config.toml
num_attention_heads = 2
num_key_value_heads = 2
head_dim = 64
hidden_act = "squared_relu"
rope_fraction = 1.0
attn_scale = 0.125
bias = "none"
parallel_block = true
init = "uniform"
init_std_down = 0.0
lr_head = 0.00877
max_seq_len = 512
max_steps = 5606
dataset = "wikipedia_en"
Each number is 128 + 32 x the weight over the matrix's rms, rounded and kept within 0 to 255. Layers, rows and columns count from 0. Numbers have three digits each.

# layer 5 MLP down (transposed), 512x128, rms 0.0457, rows 297-403, columns 64-127
123112163140148134126125135151145144125109167067137138119118152130115129120113131124095126137139092116128181124135107088136147115143132134102132146139153146139141126138133109108120109090130132
176146091146146136151162154146118135089137173139117125121177127110113132102108133119125164102124109158133112153121130140125106121137142119130146140153112132108123130140152140151149117127133109
129126140135133132146114117134124121144126106126129121139121122127124129133146138112118150127116150116110107136129128130151128110141118129139126127113116130120120115128132139120134121133123139
166122143099126115116125140131118141136116127132153135139141101137119145125142124136123121118104120131148120091107120118132122106153090119117134138125109128135141136105092132138160133151117142
126130124163151149167131133153090115147135104151147138109138133130144144112121101113121128125140124102141112149147137082132156159114138119142110145167158159135131120145124141127098112119119115
173137113123138099148129099126128135140123128111139086111126130100096143148132146127129135129114125143121130139135118138162116144123131147134146117131137147140127121154129126132130133114144124
152129122118142118193118134133124156052160134071068106083146099186079134140072133213098106110114075090168062133141138195121058154176139051124146091138121104124058157242182190156057154119086189
155127147177129099139123066174091107083127161086062088092090142102161139163102153121032128156109170138035046118124109114166110206143099033068149145103117102155172059042084194082150171163155117
137091140131118147124139169188134114115080161085153170111121142118094158088093186148139171121152147121154149107100153149117154102104159131117169138155185114119150093115138117113203142107123135
128126147151161143106102121150107161096153093143136112113139120155109162139113158106156134116136108135134118082087140153130129128089116130097128160127121136107130149117122153147122130122132126
093139117116101147113074165104131107077145181114143103086123076143155107180158146126119127117132154108185065101092095132126148078202168110128141129092103143168123125036111160129117124152105118
141134123127113098089109096108138124138142129098116147131099120111205127133082122169121126166148143135150140120122130140108129111133155109141152175126115082105083122122126141152121079177123137
137162111097146146119144169140107119145133114118136134130102121127104136101129137138102118121144118160138078104105162109124146109132092135131110101139105155112113115158108108099104074129139134
113201139114110123133123067042178178202124117143121139064179112176209119041152160137154132115086127124088163151151145144112180172111138152100124183122153107139104124138087129067241101159122089
188109084114126126174088120113099182131127229206099130143149095140120146140172147164048031055255191118105149126213125144125060106147147088105118090215170098191105113061122223042083151144131224
154188080135143122137139073191039145096132201072131099072103118225116095143113093141044109000099231146092080170101143155125200068122169118110111131160091145083148129126155225171200223024140060
127180108141087143047077176115133066142123177055114128119139177152166149175087083111086105046085080070106152225132060113049117121097138146094133035149100112093148175077115217092161117092145147
097177121126088203176221118086087078127073109098084107102130051178081160075097127149154172087105116168115073054124026114150035028164086087148085167168146141085074132148072127166149165145060150
117181169086162184129110100156060177134129078191099099084123191144156117168184127172172204182138145176129144125087103187117139106146105129099108140141067075110130099182116115164104111135115172
159251152167155087042167129130094153093205119174180182111154149159141094000117113113157152089117094135208114170160132175116078106130193088139085098205058102138053088167127064164167118096142084
162174149118119121148131105123070118091092122087034153092167155179117129126083138115092075132104140076133130081097159171160207157105074041168088222205155075192126104154043107080174120106100181
174087141147110132122135112125130117121140137118085104136120129128127144147105158122131146098113104122116118081112111172116155126124115113123157125127144135104108095150119146115122172147111121
104135116123145141154136120116110132121121134121137123098147140164148119133119158148152099107129135120107141156096122103143139156132127120106144124110162131108125115128126156130118129126138127
169097143137138128105111134134128105138123144120108160120143153134087088103145155107111125128132130146127079159132110111069130147136133110140142161135141138100099146114127151093133104143113131
102153118162093078069147172121177117177134178083081123162100206183078149143136040122101053198172132133151136180092115119150136223180195081181215087101147064186105137168206187091132162063159172
168153106129185088106151105202110097066140191171150165103133097114104185183114147066109147157141085177118150088043058127107120139169125120164182160189125078106095072101149104147141146151134152
133123136124124118106106134148127155127124146114082107125127128116107129121102129157141117156124140147143126131113123131129144102122130124138111108100125148138115142145108132117105131116148135
160154129149091117152121106158136111105094167104092140152141166157082130068123115138128153095142122122134132127146117168078126140100115117120127111128146114131128140165131102125153155120107113
153144061075112171163137155120132164129089192160216120027149143090079092058200176103151125194111120121158123096093149131066118227164099210083139145203173118130139112079154100145164118112204057
143102148248092144194106138083136182133115156155126219087125141130035158082066132144144096108137113071115096125133122176190127123127036102080112128108252159174062141218108098127167051199101204
141127153115132151161162137130120130146124126121121173132117141151112135106138152156150135173125116120129122117108150137113110125105130094115120143129107151095110147133144123145145122138130093
146123137132117129125138129134116115116126123138138130125126139115149112119140114129137140137130130119119121107123119109132136114103143125121131129140154139133140149130113121126107153143115106
160138146155130109146155127160118122130155100169118168111100156149101131112127094177100111161102135089155179120097147169106132160109101073078128130096105120105131111170080142130115113130142144
103128160110142106118127117121118111137153123098126123150139146119135121116130146132126086118139142150101088139141124134125146132129124113108113146135131131144093108106114128111116106104107119
152132118149119121138155150138134098121119177109133148135109126099127144160107133117136153135134143114128119126103116156145153150125126116118123114124115121094141127095112152157141150128116147
100137151099101043135184143097130223117170083118163112194118096200189138075140084151108099188222066124128230149075086141205058018104116135076106177122113172088064183086094157210235156125062226
109137083148148097135131065148101160122143129149121134129123144160129137116111143100165144131153100129128137158118116136138116119146117089116118147142122107141139112134097130129115144140128130
160104130125039165112148126112190098198102046150114112120124135147135150008189132065198048087066111057090108216148092068167133105136125090187137120172161127068110109161122148105148156076063151
202123116179110171131108143185152144123163246132127147177143102140084099078068071132118117232101150035122153157179155074149079104115163131160104173127086187170110153196061070171155128079134103
129158124072165170072107163217015128190123083112153207124177186159142097137175107189151145033056158198133173135185113054094074115106188125156062141085096145142171063154092159149127206096226181
190065049182136142113126128158026133125151158156135093109115197146143132105121109155179120211067164144129152141099140158173127161101128104122133124151105218073040100153067052102143094109140137
111145128167116133144141096129106121119135100115130119109142134169121155097114127116133137118149086125142150108099139110116147129116136129115148121127115121133145130153136125137128103138148120
128117128116144134116127108131145124161149173118114119096121132125128146114141113165131108109121135134120123112124114141136108154132127130097112122124126141124136135118153126121123122120143103
198142153171138124160134103188083126153136151170062196122162159154086085105122116127152120111135147077144102069022122123130109111099147148120147142102160131120093065117060153191137058137074150
168152115160126109123131132134129133134127123141130128125112129120120123138105125132156108119108138123105128140101168148088138148122097107132123127116122144091114124125138119141131123127165136
074099137146155131107134057128145113126146122162100163136172095195015120174189205161247166068015169131122118108114138158151161214218153116122099080193105132218094134158165108143161134153090158
109143138127122142138127126134125146113136125133128146121119151112101104124132109132138125112130124112129124123121102132135120116115125117136106111143130129127129122126117118133147126124111129
152144132147141152123111131105148145126150086089145135101111100078163126129156116150100087095157085127141103134100138145110155124140061089173112136136143090084100148061120142164163125078129167
131133120134136122136140148130118124093134163117151105114142124143124138080108125110134158142119119156184203147093108127116125086161143119159113123144109147117144109170117100117178104107121131
126095122118139123160097128115131116153133146125150099129120127129110124133141146122118132134119114112130128121134128104156121135100119110105111132145154153129105171133127159126151133133122157
153144189162106100148101096098201118181202109118150101101104127107155023120091124064000099050116122086160138153128123123136067088084204098183110185170145077117073141037086081130252197214124128
139130168077136142133149118145135115119108140093128083159133129149089114095119101135118132119142115129132123130141104120137151119125113111111086104152139116129149138129129135120165069153153142
137131124130121097118124101143085162104168131119113139147124133123135118112110114152125098119120109108126100135160137117102084116105129099130149122095151136122134148134158156142128094151130149
148131135141102101145136121122123112128122115136118121116144131123143133114124123094119127112150128130117139128131123116128114096116122136149105150116148129131126128102115129137136123118122145
147203131113134164159108179111199085113123161152155186143165135118102108153130140145126090170158116144141098170090110117114144157121145123118137125120174162124174114140111174111131094118142161
141126130162131118126127120163105130134126157092141155111126141137148134127141144114146123120135135147110099136137154124148121130108119140140111126131108103119107141132125120161143135126135120
138147103128131133143112108149118161115131114127128134156152129118127132095147123100143117123123120113133135139139115135140138151127132123125125122130138132126116100123119139114120133112126159
141106199100155068220188067188117049113120144011194141048135229178149161143000134091196104171077185102157120100081197073132166110079106109179094096149190146174089111046011121161076120050212047
141145130110138115115119122153105148148137129152147125119137109136122093087154127159081123123113143129136122163137134136130126141124121129147125119130128132108129115116141128134124113128140133
119105134129146133138140109137103112133103119132160126113124147171112134135135154139127120111134116135108110118130111113134125123118126125137113139133136118129109124127101126143126129137148145
121144116136101081107071078113136153157146165146169119151116065129118093053114191119131104072148151124109169226216188146100114096104143118164096163179139184188162110128129153230136126103064111
107111123131168134168149096113115112129139149067165089079113137170111138146100101107130126118151106097177106123160113149167134183144169155128110123129141131135111127134162113117147071057100133
069074102255081153176177110153132048115169121064080112100193116079115162166025203158100166114169201088166114118129157172107159162168031186110192146106040141082104136141131154122075082093118198
136124133116135120132116151131131133154131130118140130113122125128153130106113099126123118149130118139130121123118133125113127110105134165140128117133104115153145135101122116116149119140120141
129182037116115075036118213150066127138085063091025097058139147138172201163126144094238162143249082140178103174097099114156255136150124158143093146158072101100102110037090072082167197236158089
144119142156130134127158133130133140144157113142142128108146130127126130113125120103127117139118142139112149122141120118119112097139107120127095130129151146133110126162126121138135106113124129
122162124180063098113208226112095176081139202147107130178125104173136145045149050174232119139043193052144164129159137111143085083095095118145136162093181104122095142154188080161193111080157149
152127142137139121129092103124142104136108143123109136116126127122122099108135133126090140134119123097103120124138110116129130133112115135137124127148126146131123137135111143132128128116128104
111155130113116126131145130139126125127106139133120134118108134142120113104133139117121148124114124142111122114122132117131123127134130124125156124121136121114114128108126119121123110117150139
132127127159126151127157100138149139133122089148129133103115147117154113133125098123128119137141142109148116125131130125125114120104108123116132107146141132134115133142118114165133127142128092
037181066112097071127129178172111152093115122129105157125136136137131144104081100108060113144116121152151119145085144180126090179217110108117118120107093105154098133122172096223123082171140182
134100115136135153126140124106131124134145129127121124119113121130140109125135111144120093133123135125148126142092148130139095100133124105137126098150147148113151136147122143100139134146116148
137113110111144108122153117118137135143132098137135097097135152134142158135122164129131129131119127120128128168130120146130135129144114111172140131138115127115135101167115125125133155127133124
131127113145116157114097133127123099131119162115105152141096102127130145106137127129148107126131152133104092122131137116151105131135139129163113103140115141134121100112127100129116114118135131
142136142136149126094157107148077076123156097118124133153118110110122180135085083105129113148125137095121146106138125116128116107137139122095127136144137128144126124129123144177111135117169172
153114094022111123158162051182153015108089041158055143048158192111213124108211128193146235084081118101183115193085164119030139166112133033111098184019049112139137121114059169184171044093058143
104121102140140109102100117136124106150145119120112122151128145118136133113116145137114111106132129124109125098131122144165131145129159120106133137117136143139133129146139090138140109115149143
147106090140162181174195126084155132183101123178249113155108200139080144118231135079162151136000075130150108088082148046131207115181068161158127187035133048161137181128149039142120089168118093
113117146143158107142175156078109134122106124100121132148113107160154130118114116128142113140133152142128107127103125111111126135126142115098115143137139117152130154090130169128136118123114123
124140121127130143138127136148123132122147146111107119108129138115130113126110134114125135132168119126145108156116120132135099136138125145149121130131144144129117116134153133125121135146123140
135117080106094098187079142133044095106088144091017083132105119154094155115141171052136110100132157114092102050126094198129075115138094117112168124160146092094046098202094094110147088095164173
138157149178101133193149164168111085133139127141166047098191194055078169094154098116025194116163150105136156149131105049139116191059124000108214138125117113111138092131126232104085122105185120
067122067184121168198069122168181255116153103195059178180145124144144190170131079074122000168120161098146186051087088147244036216123112208111159152106139124160076124238156118149073146120126153
148129129113128121098146125147129131104149125112065119114164130111140142108139117134103132134125124129144098121095117144113107133157111134175128114126152112112152129143129151118068113120098122
193104116159134135132087114067073162193120118164148139168123092104108180171157214174109235099085187059179176124103131229075123060124178178170052062123171161132183154130127146149103106128132103
145148125150128165123130134131141122128120120128131120136130144146130113122136117111112119123138141109128117155134122123146124117128111139122123134118150143122144122128124116126134115118097123
116141084139144241080172124140199183152219078123222134255122110144099075164178108150191071119156105155071084110129146104148141144197136071120153043041110121152142193109120226148146131131142159
126161132120101134109121123121112136120108159142100138109145115105131154162101146117116132108095136136112139128105124149141138133117138135139113109141156109126118141129132124163129133130161137
114122130126137130117135127162141144130117090126126117112156071106124149123136105103129127145129152132119148144139102127125130131118113122107129119110101127130093131112142130136130097134132114
114141113123131125127133125142138120121106134123136145114148129120136115128130119115147128118145147145127141094125116104136110097128137118122144123148127134103131127124134136131118121147133152
171105169094132143152075083131156143082071128082162083102094090132146129139199151134100207169054108149129073067113155094173118065144152083185231198158132110142168098131117096004125011087036172
132119147128096136137114134122118136147143127120145135126142141147123123150121137107162109129119136084134160103066129151118102116118122102136125109118156120144081111099112118114128141133160112
112156151131122048113118169165017121096082200147177138150115145183127113112113121125190168151157140098139163162088082192144070158214113091128162111155153113104064115172115119152143115167141123
121129125124130114139147091143133135107129161138113109138113122139131136109137131133107133090117100097096117136124102131104126127091133128144127139114095110142120124122148131140166125130108179
133255158083087113069189114092129102237125153144103137064131099098103162180104150173111154183118112070069044087187092149132085132079138199139129159127175184186143127117132082104170176126122178
154155136156139134142113130132137132111129127148111129105125134125111087094152133147148119123086139137152126118113127163133111128150130130105098120128138142109127132169133139126129121151129125
114151079066128133098116154102081104124130119203096174136109173128107148113116053115096157154107039144158034183074189104124206085109126149196099173066164103018162141085094133085140139100104123
172103160153111131137103121118117108118122128143140118118147122105130134127140128120141096141117118105103136140084122099130146128123145128100109125087120160104139126133144131118113132132137134
104088137153151141096144144137157151103084131096093137162127116137119123111108109141101095122134111122099116115130127149132115087129164150111093111119136104126143109127098126117115124137135150
146110103112134139115114110125154145119162147142146118145143129123101100107105117113113144140140124124144160149160109121124104094126131139150138119112119133124115141125119142138143128146127142
138123130146121082137113143093159073143145138155120138161142097119118101122111147142132108132160131159139101126144161107106119133133137126166120163160104127122122148167122138137145155100157173
144117106115110124141146104151114117113129127132136132148104151144113119123134102139137131142129115155121120139112124104133133136116152123118121130131121149118142136138112124138135134118163134
126166103116129090137131122122151115132130142126141135114126117146124149110146133133066140111114151141124133137145114116148108117142140111147139117118148121130136121128133120103158115152121133
110234127142135070146112045097074141181067096074091137130194106102141181147158114141143101141114200093134125177098132043059045111127112101134063108126193104191092226210120146183163104200252111
216133092113099171076103127102136101092093122080171154141113183123127155072122084169190148056065150177082121161176113180224124094090007146173234094101115165128076107125203154128089168146131052
130119147112123145146129133128149122131136123138111136133137124146122139130130142153140136126128135120112147128119108113118135138132134116147120130137131121104129116126108135132118123127147124
190130182122050126178131108111159148122086071170086008112192168138078094138130090126164145111174157144149152129167173145184098154113068063090144159132165196109057102108068093205203117106097111
# layer 5 MLP up, 512x128, rms 0.156, rows 298-404, columns 64-127
117107146124117116114132123116126116102136127145114146142116141129157142138134132156132126134147137119116147129121128129130134137124123118117144116127135109120131140109125123130119136154121122
113124126122108119112140126130137131113135128131127129128130115120139118135118130129133129128143128116118127130122127126129131124119124121124147117122147117135142134129125125123122115147124126
112128128130124143122126117115121138115122133137119153147135118129128134128130127146137144125130121125122138122135128128133137124139133137130123122115125118132137139145137140116119129122124123
121110118107124115117132126122116127139122124137128130140121138129141148138113125146118116146143132118113137128114137127120127134134129146147124112134126113132130155136119140124122145135115121
126120127112122132113131124124125126124134132128127135139124126121130134150130114128135130131136118120125136121141139128124123112125140128117122127130127111121137125128131137103119135125129122
129134078135040079127132070137160099136180109231130180118129103185151104165087003130091136072109160106065154152116167007150128164103092148235172031137145053043138146064082100111073103149045073
098140120104145089124081173162184127111114101142106229134146126135153085169071138133125076199088138092110111040131038093103122167131107098076077050111151114150186115089115111131170094167071157
087102110104114138122140150102110154118124112122106164159131132127132134101158132116114113130116141113136164056112114136143151139144147149099097128147133120135130137139144165139099131141115145
107111132083113116145130135128157147113115132156118160150134144118134140146138132123139138148141133119116146080158102136147136129139143141130110120117147095149130137132136115130119133166135119
142113106156161119106140137156154122172149113107119122195103132127163142177165094141124099124146135094073122140097161141115083123130133116140142125143139104084191089081159146132145126148141138
112084163134066097124118105138123107112114117171098156125120151150171128176114092132129148117149118068071166166164169138185151165072104174127127146104121078116112143133190120205133181148132101
127132128132094110111116118101149110128128126125119144126126124108147127141128120127108131124141141120129160131149142136121128123123146130125134111140131112131147149128136122128121137138117125
091122074099155097126141089141100147116148065147142187178136165151076043145140099147069181148137141137149145135108126116124162184218101174120036120124084142157178182183143132127141117151100046
093099023119043065088156136134111141152088047125209198126157073102194000212082125220143153235154095132172104150074102142162185183226078131068028060126000068176110124187136146050199132222061034
100204104170151150143156143219172094056117083141135129124085169133197104175049111126055147192137189146099125190097076144143126134095175099112168101110196033071192136207153161111155150098125080
070193121129074113136100181153117116109119062116112178082117109084154092078143099147104143133129120116187205127150151116134144153131201181076162120120074118132205126060195155125088104114158127
121137153142178118093145110148092059144126083034086146135184115111119205146086076155093175187105098112097201109067214101140088186140169115037186192112107161169118138133217175192112079147104071
071172136144071146132116041140164094133145090174104144144180086118141118170096143135145121116139151131121166228192121123160142119114089179132054081198135128138171152108139105127121032159163125
027171092163148241091122148134157164045216165128050163130156157204140058108231099134093182106119082103096178171197134137139137116208157105083153154239066106254084109129100034121060197162080100
056077177047037135120123189129093120000085073178101130128140153201117094211083108129188092093158110060018250081112105074143126159150173203105097000021093109146104151135159184156147142164163054
117119111116112126106131142127117145118129136141117156139121110131141135135115129119126129132143122128109143135132126125126120136104143113143126115117139127134148132127134126106137125125123135
128130124121120120132124132121124105129138130128125132137111119131137122135119121138138121132113122134140138107135133120129135119139141129139122117134124123135153132123142135113109110137124121
092142130144087106130142124128123157102136121134114120147123108125158134137142124122128120118127143122122136115138113140117119122120143140122132094120104109127118140152130127126089115155105131
113136129087065147211232144112195081099089073085132180135032221180128076133094115171101231249182144099121101180146110069117089145114174124101067041094119083148213177164134167086148156089141034
136134085161082145117110049128167076100163135141114152112115087167227051151077118163168127076155138063132120163133100164134120075109122136186158121115125064118127196107144164107142102182152130
122127127115118128128126130122125128131119133132130123132124125132138140138132132134128127130138126119125144119133125112135125135143141131125145121137117124133137136120114132117124133141128129
128107116110111113124132115131122149101123137141114133127110097132147135131105124134126115150127124107127138109090156121126124148125121123147127090108129111131149140138125125111114135155121114
094000218097255110109076096085049000105233103180147090163098208120106101091047144141126129144151091164085175158200029079082146163147196123137059097118189187159147149198084168143154133092056247
157076152098104109065169144138174201102067101163017254159113175146179135062092124106115044085170044154081191183222123161189105104070050125137202116110179071114083119195164157140068104124110161
109126127129117140121127129126123145101124121133112139121127122117150108121116112144124130135147112135131146135118113132127134141129136123100138115131134125135134125132134121112110130160117120
118121123124117129120133139131125109140138123137116134130122138131134123143116122126124124120134110139138132114132139133126140138129132134128136123123138127133129144123135135119122116137129122
133108124146089104103081128158115097146097091141102121130102132076148144147115137132137114176136111171152142097120156096176154132145141126128113141152074115100133128101094130173120130178165108
116110128108107140117120123119119127125125134153129133130121128122140126131122134124133144138139124135125146125146129124124115125123131132116117115136142120142151143131138128115131126121118135
099119117118121133105136133124127126127128136144129143131126136140151125128122115145131133133139145118128158122139130139124127129129164144128133125121111114152124123128122133130100130135124131
067120208097057099093090199149124099071194105104032141062089150062112107089000097147186155131167164088178089072121094122135092139143175076109116140114113012101074066118054156051092170159119053
117128131123122113120135150134123130130128116133116139141132121137138124115124133134132136131132133122137140112140128138130128158125136128137143136116136115144142143127138120123119132122123121
159090146044130047156128199086177020118118204187137212206139073098199198129172141124173110144150112164124123062125166144045105088145115096086224148173123057195159120125121107091090136147112135
164069143119138204125108133057091098128171043098103210137094208124079140135079097205143089098082195099134189195079139164104147126206132131152120169096110102108139184196172110123116076114105064
189168107023145054186115070248201189084182086067089209172164088080155157180077057173154108224152061219175113100192224145114000111052151108086103072082163157127175141107128131173102120239091083
090114125129162163064088173125103144134077095155107142136176071079143094126059132161070130103106107158133148099059071112146143148183127110193103127117128101125086171150097102181084100139127103
122120125116106124119131128121108117109116112125121130153122139147141141131114128137126122135139134123130152107125125136143129118129143128131137124131131111119119138132120137112119119146131132
107111122121110131120133119135122126117131132126125133137128112124147133129131131124127127148137121149135147100120130119125147121139128128122124136128130117143125137130138146105118118159123122
099116119137127154133155090151091131190195112166037151084102043081178132104204124109155189153182186085054129168120032087101146099096110095104139176106151137118063101184114183157084165117177106
105110142111110132122145122136132122119124135142127131131130120121141135126129126122098128139136135124106156112136116126124140134125131128110140106134119117122131137148108117110121123151118125
105101070152103166080147132077151097150063080188061214115186164086071174113097132169196142148110074060144187115114099126178078192172187173153092123172113135147175109214101157072120142103187105
125109131113122129116134123134117132124129136138122138138128120128134131133125123145128126123135125143115128116122123139136136129127129125129139128125137115131142134129130130126120132135129133
125120122126109165093136136123130118139109130169123158158147130135145143144124134147123141147138131115087131141097122119141126143153142128141151120131117104120128139131147141100123156169146129
118106118137125130104137122121136119125146131122128135121129104103152134128148143118116126149136118122133115114158135144130123129143153136123134119111141115128136129128138139107124128123110121
119122115124103124126137127122136125114135134134119143140125134106136126126118123137139121134131141121138144109132138138129126131128148124134140114124138113129141146135151132110126125133129115
098083057195059021112045137118174157214050106162051216134128101036168050179000154175193165105175172037143164246154073105057087086070115079168147184111116099142152134106228064115015122140119018
114127117115099136120140125128102151129141130134121147141124098114169123140107129134119128137126132130139131102150132130127125141146122131146126127129133118098136135128137118104116130140119104
085120110119106123123115119106134137117140142144114134136116106120156112154139130122124130132128146118130144133140137122130120109131114134144114113141134100122128131136142125116119137137126118
108113128112110135124125130125136118101132133125115137156134115118145132124127115139131140137121125117121145132132121137133130133128141139121138123123127129136122132117140134117127129123137118
135142177124092163070122087130118138063108119125119132096084142094136089130117105118100117139119100086118146133131139157114160104140116170140155124141137132115165166113145140068132136131109130
102125140123104126112135120124123138132138121129126130129132131119134118134121130137138134135108120131123153130137115133127136141127127133127127119119124123122141145128145130123119129130113133
121127114130121118109121126132132132139133137145123138137124120119134127136145125131130121129139129131130132130125126121119135132123132130134125119127128122123142140121129128116119135133132128
027106206084141075097178088114106112102133116084146112070133169128181181161087147086138089212129197114179062138062141115130137133131120081198184143214136091161116145123156051163087186092150111
122106121133104137105124113126127120131121128141110138128126125131135126147114134129141125128133137116135132119138137131132126116126143130132126121144108119138143133111138128103128120145126135
128128135134106116105120134126129140136118127132124127129143128118143116147117125125124122132128123113122140118125128135129132138124133139127132113133125123131133129141132127100119148135127116
071137126109125174120073087130122133167131087123096158104091079108150157179146149144097150129124132081120195116168143164098083118088103142127081146164157137149119206098110134109129140160159127
103094166114132140085121119092151154115110115152102153131140149072151161147125078104109139143097147101135165074133143162129112114121108153131108128088154115160137148159151135110103151154110139
048180056093082041131091020182147149075051085094104107079067154115108115183075067222133146155107179033156103155159167079081090107123108142148058116134102121071200164090155122122144110101147116
126119122127117125123130118133132117126132137133127135136112131117128140133134122147128127145142118124126143126135125130124128129136119132129135120143127127135144135124138129118119124127118123
046108115082179147056219181152161120076107156133009198153096112101070145142000161238097057137183152134141101132092146051075082175210159154119033048103111101148154125094122079099129109136123028
114112128129110119111122134129119119134128123133124139126129129110155128124123117134120124150126136140123131114115121132144124102122136118121131127147137117141124130142123126119114128143134126
105149145121077157092181114132152142062202106084038187156081116136136102088097178172161116116111139181126141094090049068101129188191173149093117126065109097114138232151114148108089049155090095
125119124111115123116125141120103138132144123135121135145125134128144144151132119145130128139126123124120139132121136143141121133142146148123139124115127127125150133116133110103126122150131122
115121131138112127113125128116121119126135130136136133128126123122140138143122124138118126122127127115131128118135124137126134112126131124117130124123127126130136133122135136122132109138122139
117131126126091116118108123129119129134127117130110139124124127112149141140142126133147129130113117130123138125126138132127134136123139142138114129152115106126131143139153131115114123147126133
093093131136081113114106083140116096119114088119153154174157117096193044120081098082146138125101111105100170146136156095136121122108127148159111154177080110135112145184145157092081107135110079
117131139124116120135116123134138116137125126146132141138123129139144132143115130148129131141134114139132135126128120132130136137138122131123133116125113117122123140121142116113132134137119125
103117136124109124113119118123138138126136145143141155139116121118145137126105128134131124129129134112128141096120126133128118127121135120125145134129128128127130145135142135114109108125108129
120106127128109115119128125116141130130129123139123149127124127114153124138142125135125127130128132138133142123137144116117130125129146124119139117133131118113143137130133137131105130156130123
116117124120111140132126124129142133132127139141117127135121136117149124137115131147138137121125135121129160134131107145130143139129117139122133112140116132130136146130134140113114137129124117
146087090205023136110201144065156203144173160190085189178091110134163017112169204129109172193203074164168031106062190153084090146161179156110064030172056147188205099147115176058050120172166045
122116145105122142122143132132122123116146131124127125138109140141150118116132140120108134122137125132125145139117122129124132134137135133131141126136136102138131147140121133105124128153114126
095146094135186130069029027127148077195148056072115086188168096110187094232093166110142157168146180102168118133178072138072214179152184099159140136068118172075155097169143121119054146218133137
114136135140127130114125110119128124132140145119117143117140148119154146140147116117123108144117120153118137123123137135127139130140117104131148126118102124120156126141128160122110115119135143
123114133116118135129134135124124109121142131134126143130128121140147138130140114132129124112145133121119143127128117120132131124123144132121137129123128117125143140132150122120116139134123119
021170153110027086064120093174112067000133066105096128139046098156160087085147141156198082115126131098121165126098102209148100126091225110122194058133145132161091152155139188128111077162058167
116119117173187124057167141071131124192089104123069132134085128148147194165123097198102160172135102136131133130078104043180183116118135090162128179099083069139115121103163097138134061218126072
092163029145055153041058069116191159169144080043028216030206015103136134182133105163169119171095183172176197151085243132182123128137143117116110197150095080107165110154127037153087178222089123
121125138114133120138125124113126134121130141125138136150119128135138132156137116146107122145137135108141141130109142123127107151118153141121111121130152125130148136132113114111121138152137119
125115090143139125123083073154206074215092039130130229076158172134142171131126108187089112080084211106181219162198108111192082057122103107126062182116076117136126181203131040134030154137174113
133117120137117128126124131124121129119123134120127141130112127123140130129130131127128116134139119135128137111126129125123129131131133127142151125122129119126127123144119122112114133128130123
208082037214203086161197081121171119102144086243066192140204150129230057104139090154112142172227201136109118221070209244147135087000098095190105140103162060064155221123138134146115169200134074
114112131126124117132147125121128118123114129136110138142146135108140113135127123126117126138142121133124132108122118122117141133128135146115140130134130121112140135122139120120115148135123121
127136127126122122125116099119101139126127136143140142158138119111160124134118138132136119135132142146134139111130136120131125135110134119131138109129111102125140123137117125112129125130116116
116117134130105141113131111123132102118131125105120126126127125117146126143128113135136135133138122123126144137126124121121122131123111132137132143122125118124137141133151132117111119148116128
179000044150157228124106078177123111076192121127117224086167143194176042193068101195091135184143163008069113199085171029068062146103088175077096176186060097112177189093042059076072113172083066
138124127122117139110134121120119137126127148144122151137111135130141143124134111154132124140129148138103121121152124129109144134138139137138119124130126117102130142143148126094131127124109127
165117158068058189118142141085130095087115036152087174107170172106054155165169128154121143107118117103089201110152174059174167169119170084094116067121156105126176116138147110178097191124093098
123109108118114128124121118120129122120124127133115146141123131131149123137134140130124114141127116128138144116118106133129109123128139133125127125144109130136129129123128128097097127140134132
132217080164104151085168108152088226174150106160132186148098091082099038090028109167112200204151147041100067111102077115120093119151137177145095166069152082118126151145179208068140118072209143
100110136129107128112124123123126134127135140124124134139123115134144122139117122122133120122111127124118140118143142129134125143129139120131134118141117116139143136124135111119107126144121117
116049133091125119094108186165173155195082139129163078150186177159164095148060215145135115209161142186142160038051132083160174122172197101148189118035066141188145118167093134143082129113164137
119116121132116121126142121139123117122130127144116145119134111107154128138144132116158125131134118112127144122112119137147138154129142127127140125122129122138145131132130127107139125138112132
098125114121090133107121126133114135137114136140106126136118105120145130137122131131141130135128109120139151132134141123145120136107125125118144126125126116135136128114146147116127103133129109
121124143136119134123140129122121139120140127113117120133131129119143138129140127142121118133121134131132133123128121127123131133120141125130120118139114121125143126126141128120129126145121111
089133111118111117131127126128121157114119116124121147122095113112130125132108135144119124130125122124141131131129106136155126134129136137129125123136132114141149140118151124103111113114118138
129130140124135119121110124109136126129142136131128137130121128115140135138130126136122126132131133123126139110110121114124131135136140127119129126129137111140140137128127123110123133129132115
112107138113104146122118116119125121131143124132121147140126115127133128141126119143123126122127126109122140133134116136130128134131130136133113131149128124140144133124137123111105123140125115
114138054165081125131168065111152183209148100107153136033069156160156080157206212090063116208135223095172174135194143083110139092111129147209082108184175128128131170113120081145132087178152097
115111062145111143107129116146117144164144078133118073189197070177210129229176133126114110146068168107186085214150121151051197090128144121161118119062096067057159165199037081113076146200122129
119117122129125123124132123128127129127135127144125144139123132123141127138116119136130133130131131120124137123120117129138130133137128126119128129132140129134130138125115120118128136133129126
109088124131070133044044040101203036153091129161165115086178106059138174141135057156157120084144147146114219131144133093106107117106190183103116134123083089215124099182174146149128156079092125
105155123194111061119093008108068121214083101144133115148135142096183065116119025202153211135131233059117153147111139030095162105128101045184082176120066125129088216129213095007154128127185036